config.toml
num_hidden_layers = 9
hidden_size = 512
num_attention_heads = 8
num_key_value_heads = 8
head_dim = 64
intermediate_size = 1024
vocab_size = 16384
hidden_act = "swiglu"
norm = "rmsnorm"
norm_place = "pre"
norm_eps = 1e-06
positions = "rope"
rope_theta = 10000.0
rope_fraction = 0.5
qk_norm = false
attn_scale = 0.125
bias = "none"
tie_word_embeddings = false
parallel_block = false
init = "trunc"
init_std_qkv = 0.0305
init_std_o = 0.0378
init_std_up = 0.0436
init_std_down = 0.0436
optimizer = "adam_hyperball"
learning_rate = 0.00598
beta1 = 0.9
weight_decay = 0.0
lr_head = 0.00582
warmup_steps = 385
schedule = "wsd"
decay_fraction = 1.0
decay_shape = "linear"
final_lr_fraction = 0.0
batch_tokens = 65536
max_seq_len = 512
doc_mask = false
train_tokens = 582500000
max_steps = 8889
dataset = "wikipedia_en"
Each number is 500 + 40 x the weight over its row's rms, rounded and kept within 0 to 999. Layers, rows and columns count from 0. Numbers have three digits each. The size before them is the row's rms in percent of the matrix's.

# q: layer 6 attention query, 512x512, rms 0.0305, rows 343-383, columns 128-191
# k: layer 6 attention key, 512x512, rms 0.0305, rows 343-383, columns 128-191
# v: layer 6 attention value, 512x512, rms 0.0305, rows 320-378, columns 128-191
# o: layer 6 attention output (transposed), 512x512, rms 0.0377, rows 320-378, columns 128-191
q343 110:549522503431475475440556472510533457514458504541573496478396449488480472528524494470537516528559544529492565524545512470538484524492531396505480437534452503574466454481526518504393479511488483
k343 110:567511517427525527499574563514522456468471518522457527462496439478504526473483433524554540450551519442538434465546520546508480426560533532472538540494529456494535386492427609529445456526508528
q344 105:393416479508502472497561478521492477499504516470481470452479508495622506520429504540521497549497444518588526524480460473494567516490542471445444495475452505459516453435530513491567517538550482
k344 104:489434516481535380536532464476500507525518478501473479443457502495606504435570493478565407582470496611476458542520518454431474468472556463505508508558428546513453437487464452488506511513580420
q345 109:542458418474470513500443504517489468495548575513536506513540451505543536549493523451530537474401518494531496529527507469461541489444461496514482475462467476487490540575539480547545596540485429
k345 107:530482501533404551458455574549556550509473563541487538567442545516558493503486471520472485464405474427596462514488440501489439585526490530411524509497527507549492519476440483491516485562488492
q346 112:513491509407525534524547488497536507534550466515418474520506504496557459497418532479460410573500434525525498397518472497457459487480556465507461495457478487492541459521503449541471507513427538
k346 110:490499529469557499545518510466456469526554480589445539488484461463495488510472498437518487462522464461515520450459499504432437529461534460579428566518503554442465547499552404557419532583456491
q347 106:555526519485494405504501507504506565421487510462521433534471507499502486485505521465543524540435488529533463532464546565481472498498544498601559533437512488502544507541452484563513481508497501
k347 109:510421520466452458497565502532541508399405614538439468556505498505481498470425500484535510457451486451538484499453540551486502469503500414531517549564586612590470480468438524560573480533555447
q348 109:537541515479534421458485399521505512529508478529509422400493438434487455485454491498542501524509516452520534534532494502529544519418514550500577485561447422461513510512519534507536520442476547
k348 108:460469462507480483497560425516474464498476537498507546466544398492549429502517516534559483516522511492563546494502578401489510516504488476447508505535492499602518564480501467446539527507504526
q349 110:531502515443445512514498436546475409453454550558520534486541594512577467517400522505468484534458530538515478507487537461528461425480497524462500456463486460547460479544516458486532420511512581
k349 106:478487490481570535538542456464555540511526467517539578605518520468480548477507464484484520504481546419478516538450540448459454512481481533483510430493426436498556462496521469476559561477479520
q350 109:506545523494442491444472553551462482540553411439450551514508440521576462458541476492519511499456462543503592502510526506539510574514517511446440520495480513541517471481459467491410455546515545
k350 108:512509557488482450404450490571443505450480528468508533538522491445594429520496522491481535534482460502487456514482543505529545501511488483557419512534549569531488555460521445533506556469440417
q351 108:505503561521497518469448509538534499466569469447509521566530516450508500478541433436512449582527460467494575421579471476491496509479470540480492483460473486430425576472447482457404544518540534
k351 108:553486549468590488537487544551452500526481418476428488538473545491480468506470460461490514491494497524537500526543394488503476489493543492490475524457444497479517550512448509512485518490499415
q352 109:504398489467512445572426532478528517512524473519419455562468520462479530474512451525566529493444487522490432491519551553517541452471564427540458500553509537449484529500414452522522536479536444
k352 108:555401471493470431530462489504487514409522520489419547557484567458548482500484498558559486481522518505575475517557516500548477504524510489599494523436493516548464485506472434483506466532483528
q353 107:520526562457422529491475579563477548436583438510412521403587507529463530524492457518501510513516482514493528426471495513464445489459420472549489479533481456554542552453418444587489547560488513
k353 106:582496533538497511528495515457525484466446377473447538429576438491502471497452482518551470507532528502506574533489546500448452455557479548509435473500508467526537426516404532511471482502484547
q354 109:475492503467438469550530426513511498488540577516461478488474524487501457521475481549540463511499433574521495562473539431521414546541460447535494476527491552492490447516458460459508470551479527
k354 108:414467588540563571471516459473478553494450537442512511446521412475510507555541446500506412494484505544486505467502562562401442519545536507531452494501475511499511487556512469496505526465556502
q355 109:515496512449501480437479502501501521515500559553525591527455503498537432506525517450509493503510434489473463512523474487397501512562466477505515472495545509458474609511421533488436544511420454
k355 109:505488470429441490460567581498436500525516415544555460501416498541499465534500470490560491479566463489545481537536485532483483578535550600533515505495527436486490412469496520559526528563479483
q356 109:472443491531528517451534484483500449459469530509532568514470506540546459546485502499505550501530500474554479486514526538471482543531568505496472564514438460554401510465495500582497462423504527
k356 109:597478520518521502506491488477562456517550528540564461472451425569588488493455503432515505492544455494544484432506537576470513590530510469459535467625471503673493503427547503555501479509514511
q357 109:524512452522452484493511532394508487550509460521538531486546478512462505467512487573470518518518477522634447517470489559493490520401564441485440563521524464586490580586482466483504441481549468
k357 108:450442511533442461522572548453551449572533520565520527513462536464517485476432509504564456440528420496540509612465517486472509513525501574492458457498546560478496537524461426485566431445581565
q358 107:506443525531537418551493493506499480445526474514452523495504498486486551499583528468480556403433576494520479478468533480496501541537518536490552474496531499591426568479531486465428522477464554
k358 111:561531538503531411511520468453537563504560508449534494484492510502491516427439532496461469494532501464462557532484494495584517504527467409486498465538548481551440548520513521454456498500532417
q359 105:513441506480537492509489474457530528549581520483544466523483439533449487486538470462528558568524531471496516469558559503498446512513495450522495521501506524465454523513507512525460488496504473
k359 105:500493500516468524499417507521470529451551514510426422531494398459462539497546448521501596571455535532492450472490536488454502510516572523566499454441618573506493510539501462509550517504475553
q360 108:485490494539556476523511536503462516483481492488571478530449486496523507525514528501523438539397505472590455515482522544466506558552527533447509471455531455471500485500436495530474483449452532
k360 110:533445469568501472513470468443430499479467522601445496514474445455510411469559512499545484483481462547541535526526400494547453513555549479480494390548528479496463457459372498532524508497494542
q361 105:452495538470461466557466479555431512538477534516466514473587503485522501403465493449474648430551498527483524582465489486484559619431493484408519475406479470552443450628514452518464545495481565
k361 106:392469519543511522552542550430504513496458505443443506481457448502531564522524538506480579497502493551563455476517470473472487535455514412418529467496484475506500422458517618505473489553512564
q362 107:495488526492511532574507515519549470469518519554515554522503520605474485514487550481534540432484508430530526465510541522469502549459527484439486503586475455535445506529459547516475492531606553
k362 107:447419561500451525518497534483536486501399566536570515508526518514545465456465580493472464463488464452476489452502565452467538541473550537460563459449474462445522463515488552512498507545463565
q363 107:511499526470530466468434470525591496503513537519557480519551490516433473498465480474512525482468459470495580472434516466455520476492491546512533546402543491438505547450541496532533517523464464
k363 110:449507478520426502517558457457452526527396559509468524591497512486452517508553511452502524489483544513500478520504465493454503557488496489559436529460457541524511389512495488473537510497423512
q364 107:474427457521540452500573490522545523509494496534403562474498524546504528481524511414490484556476500489497498548455617435499455466462501514487464552486474545503456458562462539479515513454488465
k364 108:536521512513583496476466500530488586460486475451409556511530514493524485469519532496550485510475536488544552466541447534465541534469572536464484493482536491500505465536538512494533540443519584
q365 109:481550468518482467559498492401581548516474538517520526502459514474493478558512461461547516553520474488515484512574550513451497532499433389457524402538436486496539434520565562560468475498483479
k365 111:457465555489543509488545521468463524427439540495589478467505565479465500541496464464545546513561435555523482524487490470483518515523483449520498451493585445493525442499499486504494485490511553
q366 107:521481497540467542479552527475480601506501538474473586469435509484525464474446516513474567462480540481561470559585559622479416412468537511507469527571529514530534429462552487518521454464565458
k366 107:478426499438451536519480498428462468453518483453453514443523547553486426537452480512450451484445515521583460441554560523543541391542465479464544499543532471550492513537560545469507546432515439
q367 108:461454444464519495554540535510509511584515516531524500460467519476503465510507469526555496425511535473486555494466575537446490541458561525563469574518533473482504451530468581493507492599453558
k367 112:443424526479462477501454460539482510573479465508539474457477518543527464534539494589471510527537442491520541525508535537484544452517548398565580580565469514465502463479489572381478441491544450
q368 112:543487475580535536485533511479456511494423485515540589534542532475537534535508449536462456532512510538471507551482456458403487454489575480563487564525477493516527456561434502481452499491486468
k368 106:544528508470481502490432463469500503422417505499541462450474509471575480463480557467578441541496561496515516531511431560415534496590504443515574513506559511541534507537478458482462469535469521
q369 112:501457449421513490460512589456545494526509516472535516510517562550475500495476542579516504488534520537433516492472508483481547474455409499500490540468455476455509469517520513490439486472537416
k369 109:544518490534462555529447546431498479490539515505500538536517475508501449477518534578539434471538496468553422473509480481352543511524511462478510544522498508568545471502482429495495583511544536
q370 106:546480526465520461493529529435465473552506431520483540488461599447556466474505535492455434514496487506468574440499482546499472589495504542483539564498428470457574502440459508484488473516475475
k370 105:567482511543509420445504527484508557435505494533496550411484514474476451508505504445524492486449467531575483489490511501481455520506489417495524520563496453567521477364449464516551487493404575
q371 108:538463496563478519575454509499424509534514508449496539564483413525428581499483479450582535484548550473549485489457458469531442489475487469504503533462493498565504520518465494585448553539499462
k371 108:476456471492406527564532539463510505525569453471456480511501491506574478497530544468563475510529527504552522514449453484450500539509473425527546482542527509514490515550532538553476517492471543
q372 109:455446508502508570488567503481498517463525517479467459567511442492500513528501497520465510429471457505517513441441522453499440544512449505540447482491487470528479478464471524424429425510535569
k372 107:486503522509567481479536453448533473480471475510464420483529452487542497578563592513456433526463477493484567433502510507447517466451518496541423500505498517460533443429524533431489547481507453
q373 108:481520421444538615506490499539538530597506513569474460509522504548505477472462477521468537514455480496593498478537459481524465473520482530505456502509501504569523523469496515503523496545510557
k373 108:539545539502506533470571562447522517520490539501540452441493524520506481455512555515522538516529477544562547490532474473497489559555543432504495470538514480543470515562491495480469571563513524
q374 105:524527534480479430469516575446462462552486511445467484468471564487579544517514478535485482457453585437557459497498558483554422469462476543452506533494508455522497489490498506548520440515548500
k374 108:471477520515508518518514522487446437520458462488531475504527561514426474588512501497478594462581507453537500520539441514429504508517546452400450551510467545492500470511481465459514544479487543
q375 104:510461477437507510465433443533597528511498435492476580603505597447546494503460561480500520499484458539457484479484543511459549505464493483519546460477518516411595508503477478535489445477504442
k375 108:501503543482453512540499464515497466520482538506480509443472499471485435554488574532463491508463524542609481560511473457513475478482487522486555434476514529547506555525587429512534548530481505
q376 108:505477524469522479487564557574520487500535511491475452535513471481522489529496477514512491535501538481442498498501506509502542422472548467525484572453502511512457471488468523468449549532581474
k376 108:494488406488528536526493507605524503552435517506487518534504552492493501473544515470528508507515468562390427474515476481510551530574516496438432409482501505504410505468467468477435511511517580
q377 105:470489488479517483486550488562534549437511513470540443514534527520539536470505510439541533468490512555549543508531483470441567427497495449555455461479488539497535492493461559483459553547510519
k377 107:481522490455500473533532482552502522433517504453570503463536533501571539507529510525521510492453488516526499464525504589502543528475499510490462477508416609518563483574405602441435577518458482
q378 110:555466512493470507501473503494485448524554423493467469524458590569574474474478522550495490475582559425482503494479462461522524467590502467495487465506427491473477489517474521475483560482479507
k378 106:476463487493495489530436546582516490431482521580446518495505581504455494517572475575437455510500537491497502442452478400559506498493439543523506527430486425442496519509587573533471504463471448
q379 107:491472496565577532519508438543482411522544459510440517477485480497508535467511461443508424466431551535479442392503538478468491502565487572537497535506445488518467480537476523497503546582563450
k379 108:550519465466561520504564458553415438467495448449483513496539515523463500475516516571509548575460547464475500399519496492549489430556468494479461417441549478532549404561509527525550544569515560
q380 108:491526544533498525616516581464480542509507554480494494499531485494513412518507519389537557534532465551485435470476409504497450484529521520523492416500512448541529486485460481483516519568536452
k380 105:439551493462505523504519534473550531490491498483528522392545519451506533540453552551476465487494427481486407464515550461567486539596508507474563443475600465482557564473478459547517538513487484
q381 110:460556499514507502469515444481540474498550464525502421501498524542510457499524512499469523510500573500529504494613486501513545491427518497488525485529511460476527510480493517508555491496459465
k381 109:468532490538571517539539483461546546525475514560530431488502559521472558504492502514574447461510569601540623479536477472512556451502450547499441555483480499503479460538553420559516488577463458
q382 106:503511423418522493507464528534484497429531517533576456474525473480532456420480473525476509561526481480527433542499488458509564509434500503529553494558567460467534495462499522541565518491478515
k382 104:557453477543518466496447521487527535494459530548454497519530521479484417533569445532532460473510507502535448466517454472478514534497472483524517491492461526466479585561540483480543476473462503
q383 111:476427402442555582461511469502438435451508499493450492450479486474542453521538579523428514537537474536571541492521538519443536487463525458514578528565576515504492511453516455467509443511533469
k383 109:449537449463609477480504536556460504521518546493581465459502502513503452559472542490440471499572570524429599476523431479418560513529445564521511395519484432556458517481554421541532448483488531
v320 116:517565526489476515519423525508488392492508483466463510468516500510546497546448443538528479500525459541546516488419528461546544486479519435523517493450455483497500524476468457435455438502489477
o320 118:469444497557438521507491541510556479544470469430530513524416476488488504545501545515545477529597450417492474464562547508515522534516477450478479481469524568443481532496426463491433514516434516
v321 106:462484521423513432447555493498541501501508540437513485550471485526527508484445454519559506575564498429533474551589490476538538554592502483447449485445481512501496525522419478453517580483524471
o321 108:522548487478552485541538577444488521477496588500465552476510440458469494479532477511565519504472535557481517554597465541409559490422562437536544548447566572498522511517485515533471472498495473
v322 120:471591482494506498582499534456533517495478492556548555486556521518483500518451502472478542504489498505506447497457497462494505428454475525537471502559463503501598508483514512581517380566507433
o322 122:522482485566517485511547517498519562487507483614539510491492500525509486538490466500498585479547473450441557608517462543491513481458533510472500524480484419406520514455562589522538562509498535
v323 116:459474465553516451499546527459495431510395444484510525483554538525535500489474452521486503507504514553501492553528469407500472558514548447513415543568479558505487469446473511523515513408463517
o323 119:586530485545480411458448484507535504433465421503503489530546453497446520456586503448482471479525516520520518527492475538512569472497515487480465461454443462495535472481518542538534477452589447
v324 116:400502548446515508511446484502520552465469445539447437512569528447536508493500546512547528473526466568492567481549538335508443533477540555479449494467475539510429447462540456476490516462520477
o324 118:424519505518450503455464563476544477426441493511500516415579522523531503517576508543529465464454473516472455488544437525594490505485527534500500516472481515601469517546482506525502457557515576
v325 109:510477542432465454434508447499520529488485524500548590502525559581576441508532484437598488522547518449490438473539489491526482531502440466497482473531486461487495467521418501507477512458499496
o325 111:553512503500441478540501508542502464478475470491524504488482464502503461530505478512445487510580523445423560530463472550478506443440486583527461419484542486512463439543553521520476508488525491
v326 118:489541527525546480472442515498505453472527534489485481500559494544491456534450394473503449532454472486515461535423516510496424410511537481472503520464498535478516524462502482543517427442555534
o326 120:480468506510490472502511559487461511451540480383512525491567435406565475495434514490478544391543464520513529455563474448491458474506574435503495527461506555510558479484490428511500579470491521
v327 115:508522508478495491443477518506534490579547532514449500498471475508548464503467464488575525502485512442565478399581576535592531516370551488563530432439493543490439500504444518467522447477520392
o327 116:559537463486545523523432457480513484589467531529457475436526507481517470484495504532549509482594445497500521550493515462446500526460509549492519482538540562507552430526449452471472552515443486
v328 108:561476480480509486457463463450505469462454518427469483513501441439491462457462591588547566456460577520514488525608498484532508528445557574466560502534482449502458452513497466523491473504553539
o328 108:503567483564522553507513444423542473535536479465425441391474470481551586479524492544507431471483502488494484453468523463476515518517545452525373515455527468479498493573552464475475462560527488
v329 118:503495468454521471546485546463490450523499472495495441530464563481501534488457428536505508583540497452477451502542544448495510510424503459408458576597489579483471446508444453525461500443461491
o329 118:465469464492438467518521477493513507485494420467600494401558487448455461508523483505462539511492467488483484480478430480471530458496501594494480501513450488547497553474563500523551438460538544
v330 108:459473530542543550513518525513536505474440487515521473555569507572496380538502538425557481583479502473498458539529489464518418560516403489576512447531550476502531456455499472439529532496433561
o330 108:544509484484511548466489522526467527507471491538471490533579567541482493409490442467516518579544565478501468529523500449526529516452520518492487471532495498546562493469473502454461497482536487
v331 112:518442498450532551498558415538518537511504536487484481488469499480527502486509449503493516466537504506532506422523435548503481378465530529589562465535547538492542499542519557499507486493505476
o331 114:461572505468480576483522409474551560468470520498506465515491425484502547477503540520463533474444445465467510508459538545549527568513445532521518560504541579463581496505448498483473549518547471
v332 119:462448552471508522525527523489432503500570506471534448574464496542467434424500468433524508520486567482483458538441464557521451471512489521560489497416486437504481493496498493506514624496555401
o332 122:527546456506513477490514501525485494502459523486504513502503555519484515481455465491479467524469467493525506500470525554537490491514524423594523463549533498466574431516522498535452540489507489
v333 119:447478512504537490486440511508492451572488506492521501493525525402547561507477558491529521432546504386519455491531476435514490519553452504486510525513433475508536542417527551536464520509544502
o333 120:542469514508473566448547444457411491567474571560464503492512499476410537495519489470559487502450494498492464486483495422507556428537539466519489491465539508488383479468463528433515533472618535
v334 116:485473496502546528501545518484524500518500426521548514499474585399498569458547556567517540555537540468523459489532524538455539486494514420444485510596521532495623471537548537459479472500475503
o334 116:397494531565460523481556473559502487510429504508567501538514519555449527543495456500476519448532466475544559529427495583491508529545515513496430458487428508487531571528558498452414477484566556
v335 112:432487467568543498524480478530560517480478528498436456500556505522514406512467526429452510646522439493525540540445435486469524469465551497469537417382504547519520484541445533464596513581445552
o335 118:463412513500526503595476504478505547477534413497541497467483444474482444492463513466540523509499580462466460484487516487530554511543437529538465537507523544496470421501471546507546501462518448
v336 119:505504497553504496471509514487584515529484557509483462488481485507443557585541455496379473564445477469435500571468477458430487508501505461460500514452478542508488522437470521546458531478485515
o336 123:518450507497489451585444559529434510529519494434509504528533528511506485489513495503477532463431512530479492453450530386463506498540477475549483506555514522454528413495533432482494477498503440
v337 111:475519459432480528519582441543543541413515518594505463498480495538481396512547568584444499499513561431470512519495502464501466539478513508550502436487505510484475424500573467470502542487459455
o337 114:531516429457434475467475506514516485504525460448420497490470468508457459563493482551436573478514504473530480450423518467532517488547535486409547497573535440483489507546537452486516518451448420
v338 110:553481520556450483486539531446507453508530531499539558504503481546494502575507492464510411443432579462473499492538419584524504552551521467537468503445548476486478482449531509435545473451606485
o338 112:543551466504501511448469453505489521549473528428480528529526475547556537495517586466498429509558437504548501457495498476594508505521520487499540522472519468494557432507450483392381574533468454
v339 110:513457547560477468463440541493433423469513476459517551556503514403493519545520534497573491456551500488509498442461462511496460392482515479498530494451524506494564491604473510505406528498472484
o339 111:522553563503444473529576522502441485452525494456575469485528508521484513539538540528511530500532450491504537583486483543493470521476540474472466415465525554424494477498533379544424549532500523
v340 114:539479515513448492462476435469542442514500475543503548527441485547492544537556461454467449471467522531517521482566406480445625520527487494536518521504493446484513517523453503473454477535547454
o340 116:484560446573477513470578516480541449516494509438439527562475521506521503477512522552410482503560543554515459526418486515489540490521525461525481481418471434462452438390519499491477432493431500
v341 112:564469587523452675434488389474553574507478472448496538500464474523545484511487469567505537510469459455544570512621495517473520518489518528533462481459517473495484530521530557554480509463505456
o341 110:503428556509505510570512505554516488543519482465472473491483483554514458483454461542485458559521546557503535505493540483481517484453523535527520456542470476464459575367521464493522486541471469
v342 122:426543510532476459549510477552482487519497458480530553426472534459563491456474524488472539557536531488527481565426502456502502463495447538493471499497436481482417446538488527532522484471446514
o342 122:437517482410486551530470506491477538470463493514470490505560509472432505554517461513425496506484524476558439496474440513536527525504448461483470488592538584551511400452453517500527505560611492
v343 123:470505490519435437564556542507470532578506532449481555470595473518474558551511443420510462558491515503502504449512571590486521499489523465512501520475421498481496452460479507474522423565548503
o343 128:506483505503516447492493536523528533494428513586399545574545458515519479540507473446489449425547439599493520491550496539473494558513465516580535509459427472498535497503462532463501525497453477
v344 119:480508461581481531498450531450525431495489530434519539490432546494495464488499543507544508483471561445500458526609482533530531459467506562486560550516483497500427459498485523552520481503545434
o344 120:547525454515514574537516488511504462496486519494470476476512438445515567479569522436441483495529454492550436531499489465443559422531518486500409534491566504466464471496452516472522519542542456
v345 111:518544520531517483541402491471497495518418535485444525543528474506485440484504470455533482520469497500510515500478486447559499579499513564436540473449516527494524470498479538407516485522489465
o345 114:595498509473519474544504440456488519488490495544524458443546503565510458501475415469510526500503532560445523505520515514530491503464475486476520473470448428496416502501470473498545494442496465
v346 120:510567449437554500579438496446480502466500445533449475458445524498482499461511475460542451545459456481470497533556452482519477480454465516595479468501523507472523535507496460452486513551428448
o346 119:480393471479478479504438483434511505517482564496593467454527529459505539520526486580452493501468493513517440431456528520482481559487467521455489469494492487599554454414466493580515487464464452
v347 113:529531508557477495501514526527509504457494509503515492478468498577508443502502437520480476539462546473493491549442497444493511496553490466450478443508411496510496532564473511518509473510513557
o347 109:469489439551518503522544532503535525548504511517487616503472420476501522531496429490497532506486527530434532473463476472480490516491548558495469400444521541538589521481494489407486510549487518
v348 112:463438469569507470518533519545415438482465515524479530548515452528417552482497444433480397520565488481508455521446436482565489597558474495522537504551474481512543584506463510430599502589449553
o348 114:575540404486552554534581457498506521492458553537568545580569517484498562452509480479545539543518528539577547531502556484450477548533499420557525521497467512460435541476397527561497480449474469
v349 112:493443510501493477472446559451472505521552559470492527478481550499508449483500499435535505444534478482432527494523496498544512498454526487459509503552558515518472446516542514533524467558553461
o349 109:548548476527491473495486458480475477590500456481477448414477488549433541480481490465510527527582492476488484575499460544518502443527480479445479469457513457481415490513504428567501499394595537
v350 122:499535474496489549540449512555562546505468468509522503484583496493551493495506493570530470504568473510514443474480530522513418471483490520532522539539476576489515519515488563531538531580483454
o350 120:493422568464493497474529501512486528502505506539455534457511503499443461526543506513447555524609440451498565474525566448512504479476470575486469534482498531523508430580461562516485536552536527
v351 117:495496541399486464503465527556458553536525503437521508515557489552533547516497515520496540482474507495498473503500541424493500540503474501442491518455499439523469493456462458542493487464471525
o351 118:448529532558531548514536607456568461438461476478435489520588524552515516556526469530489451481589540516499520469513462448430480581478490495556521490556455474488490462597449481552556551495523495
v352 114:561544497595467477424508473500497478485460506502475451461576440506492507545542463521554514476500550511469512451485487482555459476510476492487503505447496494530531492536428474426520538531525476
o352 115:563428538519548549488466523496457489557491481599545506509422536464473477500529517509509567442461479454476443483532503477518515456507540527467447543487488475506493540460416588503504439473538566
v353 114:455443491482474590447507508532526477507405502537481493497505476512523423495478511536497506527504533468532522449518512459516470498500496549516447480516567488527501506437585569526457412452533534
o353 113:541465509473471552540461504513458477489479542472442417443594495483440541494451473489474521509496476491448505539420444499582467509522500506494535570483521485497556485485459465479490526576596394
v354 114:545503493469508520497391465490438482520536456546531516534493548519478555460475565620500560430502482445498585514472570576539481514490551555460518527493466479524490490537504471494472428490490473
o354 115:497504471486490505531486473483473545544515467515603505433520498463451533561494498551554463458511499469468476523512470514541458560470549498471493496474493476507441547445465517501528445494480505
v355 111:470449484512524542495486442468570514498491517472467468492460515421571514529468505546517525505473474495484471431577546512570442551483557507488429457454544496514460495463447502516505499434505444
o355 115:636508522488478455446389523544488428568477550469623494464469504506520494485478505497515537515425503534448487546500528529515503496426521588448545518434528524533565435506543484466438432555491510
v356 120:476526436575535502535470582513524434550500550566507515508502515470507456449501516645467450531448464565498459517547494480441451509480492465458465513450535549510468482500533431439558394552481416
o356 121:528457591489496518526483444496442480476476504531593518476517473574460547478493454461568544514560500581509493483506489510551453483538532491587476568433512494487473532544493536530408545559499480
v357 121:489474536544510505483395425500480439573467480498427540434623524419441552513494516487467535484529502490476551492426518483505511502471487550450496502552530492498558483528514527474576480512454513
o357 122:498418572530520474530580442515409541534431486547455473471493518508511517462509563468538542544515443501412529493491530518544497572470474558531503572500499493583489486512515588485480511541542510
v358 109:485514532590448466519502486490467440484538505417503557528504490540486489519472456548549450545455465493475475522521470479505478544519430473495531539518441494500529551470485511579452520442504430
o358 109:458492429466468476517561526548422502495525517476470485447541477466534469481532521456445503486562512574520482564540505481484442528476489483586505483434488548513525439450550423550471481583523488
v359 118:552502523545487529558538519483547550486449520463512446533557488506540511506544507482530451503521505555536522495437448484491517440576504487479510492445555506510441486538465469543516558465511447
o359 121:453429565509512539498505538502501444489481448499630452470578531517553410476483510512525524505393509496510502507478475470487530508501440552501531440491477532527533498530575443597514500459557549
v360 114:564496574406525514476515546484500430557508500432562458479425495463503513448464523473523480533517450454438510511486552486506505449482449521502515494533532506499512476494562521464514423472487435
o360 117:432493495520495481504546442547464471558492527542509510437497495504518532489491568516552525487466480490511449555528433526519498539534471510574563465471507537520582538445505425500449505518442532
v361 115:495488532520473511512565433535499567523494462518491467519581501490470425505504432411475494503469511453499422465437458566540457485516454477485502468498456491475519514477505483534437488478564541
o361 114:499488432481463470490561571538513527539485546509462547501513456446535468499486542484490481443520455469466542520518448437508483445459558569513509444481526495534607419541533543474444518493468506
v362 112:484433519502550459503452465493503499570590488499457478444458534481449467476527549449539495542461520454509528499527550542449568494550493528472442458475471526498494492495540537543522475562494509
o362 113:475472502498506442545488486493528528464538475493480431475460510498465490543511487517525491461530493500515534533489504513490455525512475493489494567527541434587405424505530480476558485463458581
v363 116:514474512521529468466551496484494543471467434516485483555546491459503503562504574506503515535504475516516533446465497515447546505517506564441559485556495539497497463484520480478506601501471529
o363 118:459479469506606510487562490530461552483534492511483501432458488524514489433516494484529495479480542527501435543537552508543505506511463530438491483528463551559477546474501519481517510420477424
v364 111:532522549510489617515415493470588461463504528507557451492465491416498519547464395545485502489494546553426505582541483468489505443552470516516439425506524490518505482523524496476512443564494460
o364 113:506523483512503454494481521525443465536453493537469480467530523517462471498491526551526561542546505477475523580416407523488500452464529560495478472484469429513460480449492443552569514480454527
v365 120:462464545479502591486520468488567545489481498486502526510559481450555454445477515477535489528536550621515554566577554530491477534587419515546466521570442533481411508405569532529440474517545517
o365 121:522501536471467527468487566488519562515532511544392569521479489506450453534563457489428529554433492522578512528482504560538455457529490442438500518511502554470491497603535489518501545487503502
v366 115:509503475550472444422498526502527463535497462545492512527470498575552525462487560461561510543496507479571538467483438488457499458495479548547463512536495451499520523465502574491422529484529500
o366 115:515489541470553556513477464471540570440466482545478544524515479490499523495521463472492479545521470461531499495468532484529550423531467470435423465514522493463476535419423527500503469443581532
v367 117:477423458493516505495456486473479528487454442490508464473527532497557528462480483475422542495521514461495543435414501520411500479479464508587507544460516459522439510488559529540457437468589548
o367 120:504534499544580521474512491485492464489495511431468501447542529508533540507528486521534512533408556472490421481513457477483511483462441494473515588478566449490540431470502564486585465480563512
v368 114:477497444510481503496456538562504493532477479565533467388561533485490496470463515448577511446470496515589498517466509473516504519486570439490444517431597533527485535491458442493513514543494514
o368 118:559507488516500467505513497491504434468485497545500544478477525509520511490482507484437502441510480518472471526474474489525509518459519551525447464456462477517501493506427506537533452463481487
v369 117:438504462461509508480434516561486493451502500506501478522455489530531526472531468519554487503514495569511617441511542470492533515478444539485582484461489538496518500476451521518510509489479532
o369 118:468556499548435541464530505502519531519515493537517526448493513536469452468487523510484549500529559520476446536544531471518499459473497455480437524469442491461399473530513476529489441491454532
v370 115:469412493568504538501456483479523523522466532461513467481583543428490546481432462557499545587506488505539506445572526602524497506470491491481469473495510429523523507507464498486480529437472503
o370 114:476505606514450481471528571520503558544535489545536533456519563451490542582545480445521474521459432508471524568422572496612511518462494585429494422472552509489492517518451561523503511515466471
v371 117:449521462468496439498436494488507481530551440461461524500580556457484536485444522478524469510584541489498467515522435530547635510469526444434523483432486459475562450535441507450573496568459464
o371 119:485495487521511502496587471461510555517512491507518520503520452490476448484465562535522479512565494496480535493488425482441493472482530542515503531540462471551540504534467538491486487436494585
v372 114:495548533501557483535481534463537445461584561470486447479579494564478494481498465506610507501514524495535509506511486582488507486477508482493533518532507526514445538519472460443557468526485431
o372 118:564471495534429531487481434423574508473434446543504577448507479505563522523543475517525447498474445440522542468509507541477513519514563515518463592494524432540541447645457488468476547477481525
v373 116:449531463509479499522573560483516537448455472455549465496445462524505511494520491506540462553457535465512523527476497474500432459484487517472539487451524520473544541462509487583497525467534502
o373 117:531538622502435474482516516556508442532445548502544521477508441477522507476474464481505482454436485497487432509496467468565565464533562447519504529484528413442566581493533479425496525494458509
v374 117:531467444508462446468490504481474493514530516454494584472508522581452495493517549509474554495527516539494559491506549501480482496468504516529529500511453492492387482504487471453505475540467489
o374 119:543532525475471483430456518430522501534546512467519511477533482451524494566471482513527554513501531542467510530465502503496518456574480496467481509524550481483539512555516564564579454493444501
v375 107:516547483487550483476503503512513467567457489502503503472560469405513476518492575475400548455477455485499511417537492455536456516456533559559474453540501509501507546532511508499504497515489459
o375 105:494506511495529556503446454522489505464484485470450442488532561488480418471543548525570525552537539434423458535605494416521569527485489481480579532483506482506429498498451558568508475517555498
v376 115:512540468538527496439494508472528507498475500502484533479512491577471498484520430514473523431525526430457428528567498533552556491458556438531555496480518510467391468548524407450498449426437499
o376 117:504510418472466558521541501424477511520532529510563469518530557517545478538511505466425504435522480446483497427501497458465515508432493516449465446542541486522510527566477554475543502540427487
v377 110:508497466534556524510448457552517542510456472444529479486552503470501441489526515521492476427492480506490488547458559391497437475439413525494502490502465495497504549456510478526509485461451517
o377 110:498475497511561500520532510481481488551538545534513449522475400477511494478506551484538503526536512526474491491528551447462528459507504496553447445585463483503489469510557516479561563448546609
v378 110:436459534427539495438509525525529545482550534533536516509454546524520456481470511539467553587505514525464533473550544571487471527427525528438466526549473519536480487527473439574453497487493492
o378 112:448475503504522451505480519563569464446515455528474521500517486513524516504486504511474553515577532491531501542503478562462489477494546534433478509490505506486488487504496514477475486488514552